From a checkpoint of a small transformer trained on Wikipedia.
Size: 12 layers, width 384, 3 heads of 128, MLP 2304 squared ReLU, 37M parameters.
Each number is 128 + 32 x the weight over its row's rms, rounded and kept within 0 to 255. Layers, rows and columns count from 0. Numbers have three digits each. The size before them is the row's rms in percent of the matrix's.

# down: layer 2 MLP down (transposed), 2304x384, rms 0.0391, rows 2016-2075, columns 96-143
# up: layer 2 MLP up, 2304x384, rms 0.0423, rows 2017-2076, columns 96-143
down2016 119:195177076163221083180096145204095112105165142089121101205104117126138106153185131116164139128159153124039120151120127170144114134153120162090194
up2017 049:112170158075139104130149100161164145117137156084099168200109119112124137080127151112099143097118183120124044111080075118123091136135128133146113
down2017 037:132140121155136107157113191097152180217179033160080092134120104105109171147133160117140121163181121126182126084125127113115144173139149150150216
up2018 119:145044145096126104132078117150163097161119147182073135168142098141112147143088109118125168170117138139114097100102074122160158115120109121105089
down2018 119:101135134071091170114101159086111170118167147169055132104086079135149176182101148088072141116144147110140172092097083121084069124137115117157112
up2019 117:194115178135102122130144133155112089114114137095095156203163105124140155084051116106130188160194101141155123137133131083102137127125127114048143
down2019 116:084111073100095169156155143120083073143078132135124174173139110155086100095154064197121110066148134110090142146207170120146152125123130098146132
up2020 106:130143151092096096131104129152144135100146127057113153128087109094127105131117147081073124159170110143131123119076133117147125149165133135158151
down2020 111:121129123079061149109125121109148127111107154130100161105092126133105129164126162141081101185164120084089112128121129114166122131136169159114129
up2021 110:231159132117160125163189164070146189154172100100124110105166147129127132153083151119136140159169141102111143159138112094165146169133151181121135
down2021 111:151148111118128176162133160075103117128125208166159126124177122106136120085145126114120101156132066140163153105123116123117192146087139080144126
up2022 116:078146124073136042094125111184127091104153179102125173132169133180157096133150098173097124113187137115120166121169117161181122117132081128162123
down2022 114:106141078132106089115155090155132123145135125197090162203122083184174096076109103099140142120162146147115163079098160109138183149152176167120133
up2023 113:098115134129129165189120118139139051149141153176120161146174143162156143144160094116135091083119086136167106110103174128138128134147170118117057
down2023 130:160094130143077102148119120137060109125109168171140105140146167155170103195104178131153112134138175100097157157100175110063138127147101145106107
up2024 061:150142151134123118125110119119126166127120108129099158140144121080165147104037110107117181184089175138075107121175110127176141154163129085106108
down2024 045:139137060162127152138135100155085129098150111186164109141118152073075099157115104151068146087151141144122174107026108117126143071072136102116141
up2025 063:161144114140157094147169083100185134138111133080167117183097147097117164111120145093127189129136163153115112176109093162151156113129124124118097
down2025 054:089173146133192126151159089154138113090110069184142166131095108104122106088102149141129163135119105081098106182163152151171155147107074056145070
up2026 120:103104129119129113144181012135096149137183197076090132111152067174136141086100124095151236125099135102138075200159122158128140124192162146135163
down2026 113:133125106069105178081124141142125108105138135129193144207105104091101144142139150097164144097116141108169133140090122160096122079168192104101175
up2027 122:153146138128133101110192133130141097143153126117138124120141143137130196149175152114103207111123172146078157099142057140137119154121064104103058
down2027 123:113170144137154099162142137123068151112193075145120132155097122162129118185135107074130093086159089151128155120142100125137133149127102173121098
up2028 115:132079115125155103126150092169145090134129142148102111150161139156126106103037139124098134090110124169073134115128143157182125157090159142116098
down2028 113:097094187084197131134065173143127080144134159179166148115120128137093078077128121088127144161154181104111118109118176081171063143132117159057091
up2029 118:166124153086126133162192123090170138163170099165190149141071131146083166102113170171129109125166190092088173134130122143139148151090162211144123
down2029 120:129122133115122135102103168071133148140153137142035143102110108211166129144155103155198119079175148112111114079164132083104146122150124122133202
up2030 112:111135064151121173105144092147123151162136133078147111117132152112134123129123119109150158056142115146165085132130101100171103111109131104119158
down2030 100:124140190120123113166158149087151083158121121103093122175105121098171110102098161159114120123122163135084159130092126183142165133163099119128112
up2031 108:105134147104206122158122073114137131200134149102141154150174111149167158090129111091126190143116151138127163136125127113102205098175164128126125
down2031 108:186106085076102083123075165123102113074175159134210089103112125115070110135119070180140122135140110081144105056134159158119156086094154195195089
up2032 109:158153104124053144152129121166194138145103174150161077146096177118121152094166164122082099074156123104116135131131108167133172120184120134118113
down2032 107:143142133089095138121108136150136118066095084123100074093138109115133160148059067073147205124148140115144147115105132105137121162106143103138134
up2033 109:214123151073148122104123187091168105161148094078144100203085028161163115092101110139122124116119117111121185126157147130098093118144168120122063
down2033 115:158068152126095104087181220139067099120123107138072164200106103181092109123133205099138126151099115119154144141169098124125073156095138113065098
up2034 131:126111101126136095112129154121149129115129134115126131115126058140179088133124173160123160150108194128150121168165103091149092126143081138187101
down2034 132:147154178088096097090119109109149130154159132083116144133195115085101114103130196152125052105063117064090165145188157137151140131087132181166110
up2035 112:135088124135145136112122106099121145103100069149114173130099098102137141205077177121125176103088184154113121123167100116061148117061122133178135
down2035 122:129129100096091151062085149133123055132149173112142127188095096151086093163107130099114093104110139152129145129117055084110137115077126072074100
up2036 121:186089167135071127131097031092161172148156057073110125093116158156111151077082158141134158140166178131075151171101039153149194118184135099110133
down2036 112:162111137093066086102180141159139095058135128175146122129095175199104085159137050149190058158096124089182069092141142135114101170127158114211148
up2037 109:165141059131088129133163184155090139114141136084155054116151152136135145149015148123093125186106156144082067140122088141181198139096155119126164
down2037 104:114073063079109092083125137162132106083130133140107094125170100134090077177112145167096136121120147104121173128176133111140172072148100127142125
up2038 051:125148154150121124167151079148170148116107109133098105120124109129145139170131151107148176123124125136150166111197136132176119139107066124104131
down2038 043:091161118128102131169096138104140149104150146184128094058149131147168163121187053093135139106185114166162112061090154109062130148168160170206108
up2039 135:124140092081196103148147146161164117125140199077145151106149156160189127125146116078082173167115119124124009083171153159140163226127100147140116
down2039 129:142096122166110068079212139105070118152161130177166099114142089141145096173160139147175180093120177195112166143144197132092090102090132146148129
up2040 127:082134149085138137112134095140095123143142150122121080115146121132135145104069138104130181103150152115098128079112095141106147177082072111090116
down2040 128:104157170185089140078131159142186095133086178157157105088172117123123095129151154195167128128133127109123106181074125109121122160109149118115146
up2041 132:109146155084235141127089144113123089131105152134117156104123092134137154112142107132115182106166102119156084121148150126160133164113136128168109
down2041 127:116119124162105130150158109130111141085093140108070137124096142090195118150130060058191119108109140123154102105137125117072129122151108139143194
up2042 110:127065163091149133143143076133158114103134159152069081122128107151124153025110115057165098099125148185134156160135155157143124153071131082114092
down2042 107:131103099111174146168125129069163117142142169162140081093158137118107139116108179133123170152158124149119091168170133149115088108089144129186141
up2043 057:158114168144163093189119115097162134145181137126081099163117132136173134130140112107071139127098138087227156095151138112102106135201128064139179
down2043 049:124091096078158114196143105066141114175097080176090146058144166131113161142165151104174156099076129143177165120135133111146102093141090092121047
up2044 051:125127159126130134139113084140187144168142171144092151171123130142143133145086133128147159148086209101137124141183081131165149129127094134106065
down2044 040:102073104122144145160050145102075115194137204149135022130118101101132140116171117110120165118123139145177113125064139077151167112079083105049122
up2045 050:116109159070152126157121119187142138120143113138053178157121123158148130136132170108107116062092101070118092151151139157140119100179108144032121
down2045 033:131113121168111128105104112157174093142137135114142145094143136114157131153154146140197076091103100152170165073196145095128106141101119226150099
up2046 047:180131129145082130108165076147148082147130115078156162102121118122174134103141205098152124123147159148123123087172089167175122174168152132047103
down2046 035:083140126056146100103150154125121125136154124173121113150134112151092042133102127128084137094204127101162191190182124103116148120128083103107130
up2047 112:172162097143124142178141142080107145104089140127099103105157175144112141126147118131091108196134129145120147167114122071093185155179154098113127
down2047 117:146115106076159082083091151115136102136157097160168087135097175150098121113142160136136082149167102140157125149121126170094123083125118112120156
up2048 056:157135137095159110122133137108165118162154153114138074117136097161126121085080137116134130115115093105110066153125143168182160221110096112097049
down2048 046:137146107137164142101126105137086112061098147132113137106128145122141175111066152114129146191165110135157173152160143093155051116070125130149151
up2049 120:123133115132165129118118151059117061191104141073114111132114141090123102054104183088105139118088201126142092133081153151137150166115097121116119
down2049 127:111100148079073128171160197151098118102161132137130094096095140136097092152119160152067122119144143165116113125056128108114153080100128140125132
up2050 118:123177144135141160092124187131153124129152144181143107123148113146192099165170119148079195162154084151163052178142083141090105107168111093120127
down2050 116:134057193122105128099123140116046168155136137135112124158139158043125160168057169129109119129105095119120106121134099108142130165107148132118186
up2051 107:121162109078131156110201100125151154159107181167134119095122195191110160143137146125133149104152219180132104148137118115153099191139146111105130
down2051 126:157123105129122141158142199153039169105177114148135189114156161159145115167087116139124122120143061155127122095099124133114060129152157153143199
up2052 096:153116131143154072140111064158161124112153094114154078145124091143143162040098169148149163171085141164067056174090155081146147129132089157127094
down2052 104:135131160108166147120128117105077134146106105139105123157087149132123132150125143127162077198139148137079105146135125114069149097154135126178144
up2053 049:156181086118176112108138134140156117135155182144074103174128054121173096116101096062129152111116191121145140149109097122166124170135118119101069
down2053 034:100084146144150106109138160087151092120156133155141151146115160186111192100046171122137086137102071162081133186140154087144120174131088167155138
up2054 048:104169143151115064133122100119159117143131139065097137123090111135173152105094129095097156100122153152171117136148104155127117141158074106092072
down2054 036:134102116054083120101087141143128063062169155138124131172176146094167152120072110145144086132151066121143118167108050179138142151133105084117122
up2055 122:185130081131159087164157062046116178104221180111115132116101142150135155138062135098130190089179187165112084191125113134133118158145065108153134
down2055 123:137136158151112089119126142149123159107116130124188130102092138137118112171088117146148125178075131088140111132095166145065112102139135091117153
up2056 045:133112086106144103121124078128142136155104187151127127187076138149151155063109135097085180082107149147143118110097142167152136116118107124062068
down2056 025:109103129101122074104143167126104149129196134055140120198120132095149097091141123095109116110153209088109137091127132184115114123085134151054122
up2057 113:112069110118145118157087127178147119093140193125132098174106096150133134038176105109182131094121145138152129150136151119180115175110118093129071
down2057 116:107102120132074071130085159094141090107135090118138080115131164133096074134139128124121101114160156147056089217123143125156172086140135124109100
up2058 111:175129143120139128128154159117133113143057095109120094126125148122151097131127110123151113177094140146067103141138122190118171145101124129139137
down2058 107:119122131056116124160168138123175116073115146154132092127153127097122145179098113065141117091122146119187163127140094139110143149115111109120084
up2059 067:149163133047223108145087142086165180108132192159072051122109078130161138120152150117092129174139153139178121129132136113149137124127140071133054
down2059 058:096085164174107116132135129118106134186096145141086110141134113160094086119090147158165106136138168104131111157133094144187172036112088109129113
up2060 108:120106088097221149125097134163141110175129169117134146188117059114120182116116128120141114090111144183142152127129142127163100110165171132085107
down2060 114:138115162178143230090140105101099172131117104064160127168141103067125136109121078113131120097075104092144137153134100135116091128192136127146156
up2061 116:164165145103088075232171125120169120131104099166105201125111107141125149094065112131091134115156179074184171146102086070129143124104156187115118
down2061 114:114112132063125131144180151138094131166140109095122137167112120162111113153111106122081157185139097094081106125123109103116151128176126150045179
up2062 116:132076096120154165155121053118088132150127130199123099143192097136139111093131136134145164138142185082085128131167050147163134127145144164094104
down2062 125:130111123074087103105079096132125172147093143168103141150171097163143111125137169186167122120116161133086127132113111099096117126121139168111104
up2063 045:095126126114162143144136099066132096089103158152139102125136109176117161132120168082182092101131138122152121180135091135156127172119116148160068
down2063 033:148102074124117138086152147173086098132174119143135121119101152066129050171159137134073160142136037143146104086186116083123131079102132145080124
up2064 109:063117151084110097205124157136186077097092139145091190181186172193157128114087122129157112094115119113090161094173091117181136159097139123111085
down2064 102:124150086139165185132124102139110148104161139061140068133088120073170117173141079102163149133091118143174069137128184136084090162179105123150110
up2065 113:167150170124131069193143095084133142216159174067155166125115134099132122137077179118080166134156196142083163077102083154144209084180105141146106
down2065 120:138101157092112105150125135103148146095123104136108144153119143170154210119126174161206072083142068109131066158138128092114160156141162144131215
up2066 111:113102135138115081123178106091189106131117142167116103173157127137149113144116114104104164159153146110102133081095153123148146092172092137127130
down2066 110:117104139045137119078066153157134121117086149106079166102098161088116104139191137127106150123158147127166145067121079128087065130127154037124121
up2067 120:110111139125162100139091161084120139082148101139092129154201179153161165140138116117149155154096128186126197098165116159222100140097116113131123
down2067 118:115178161070158173113152180121150121110220128123139105125118063130115165151096083086113175138154109111088154131091125094131082157160148165121138
up2068 051:101126130141137110127123116155146151105114131158119144177118118153169161107091196094098121103073124120122107191182093115107146176171104117069088
down2068 035:152131131116139121152097160139117111124158136124124162135125087141107189066149131127129125090077135146156105122124142108080150112114135020168114
up2069 110:118135143078117105113095115128091088087169180126122130141165127095129110140094115113156131128088116131151155131164119173092183117130117125127097
down2069 111:072095143159144114100212135088166187167133135153138115103149119144182098159128132113097101128129222166163169087103158098136121160128169128117064
up2070 109:127170145143102121135112142059100132150136079114176137114112098173152182156126123170171173100162145107131129150132166159136159141152141102112101
down2070 118:139089155162125129136091116062138144096120149132093168137129065174119138152121150111139111144186135143114125115117173089118077096104150097147160
up2071 048:137123128142123119220135139121119156134138121144120185115125114157142192116100144115151184169068163122137147130125103164115173143124180147132119
down2071 036:203089103099153132120136109153088103158092135108145106100150129111160158165147105125166150178142111150144125113119099133140125141082084127162181
up2072 048:156182150113154118118161096094163140147148130103076047173120086107159119056118198117124158127092147092120118159122120209134126145160187097081085
down2072 034:105103149134090045135114118063041140159168145162133186087123126079118179177152119149137080134175123121128121088099116109039155129122170162157105
up2073 119:132136117166182100185200056092164104152101143143098159120109098170150207071121132152081093141103094105122115101098086088137156122115128135158144
down2073 124:154182130156139144121171117151119092133168175085135049129083114111130145071072137085125154156098148128165180036058158173070119085137155114088116
up2074 105:093173139155177110071181148152176100082179152078140072120104135085162131135133107110101142131102148086088109129134090161134121134214071123152097
down2074 112:109127159083214126080104142123156121125164120156098161136062123127225109104123130110140128158111162130112186151123060149134130139117179140146100
up2075 107:181118099120143157101085095124119160128158129104110085101130100117094093162063119130141159179093135187096140073103090178161151130082119093075151
down2075 096:094101132173046128080028163141082142114135110136149104165088121119109064153144064083143088105134105148168141153122145089118103099100100127152087
up2076 061:138135132104128101209110139123147172167144148136096133118151126124192131113101124136114123094162143100127173128153069105122140185180135095119057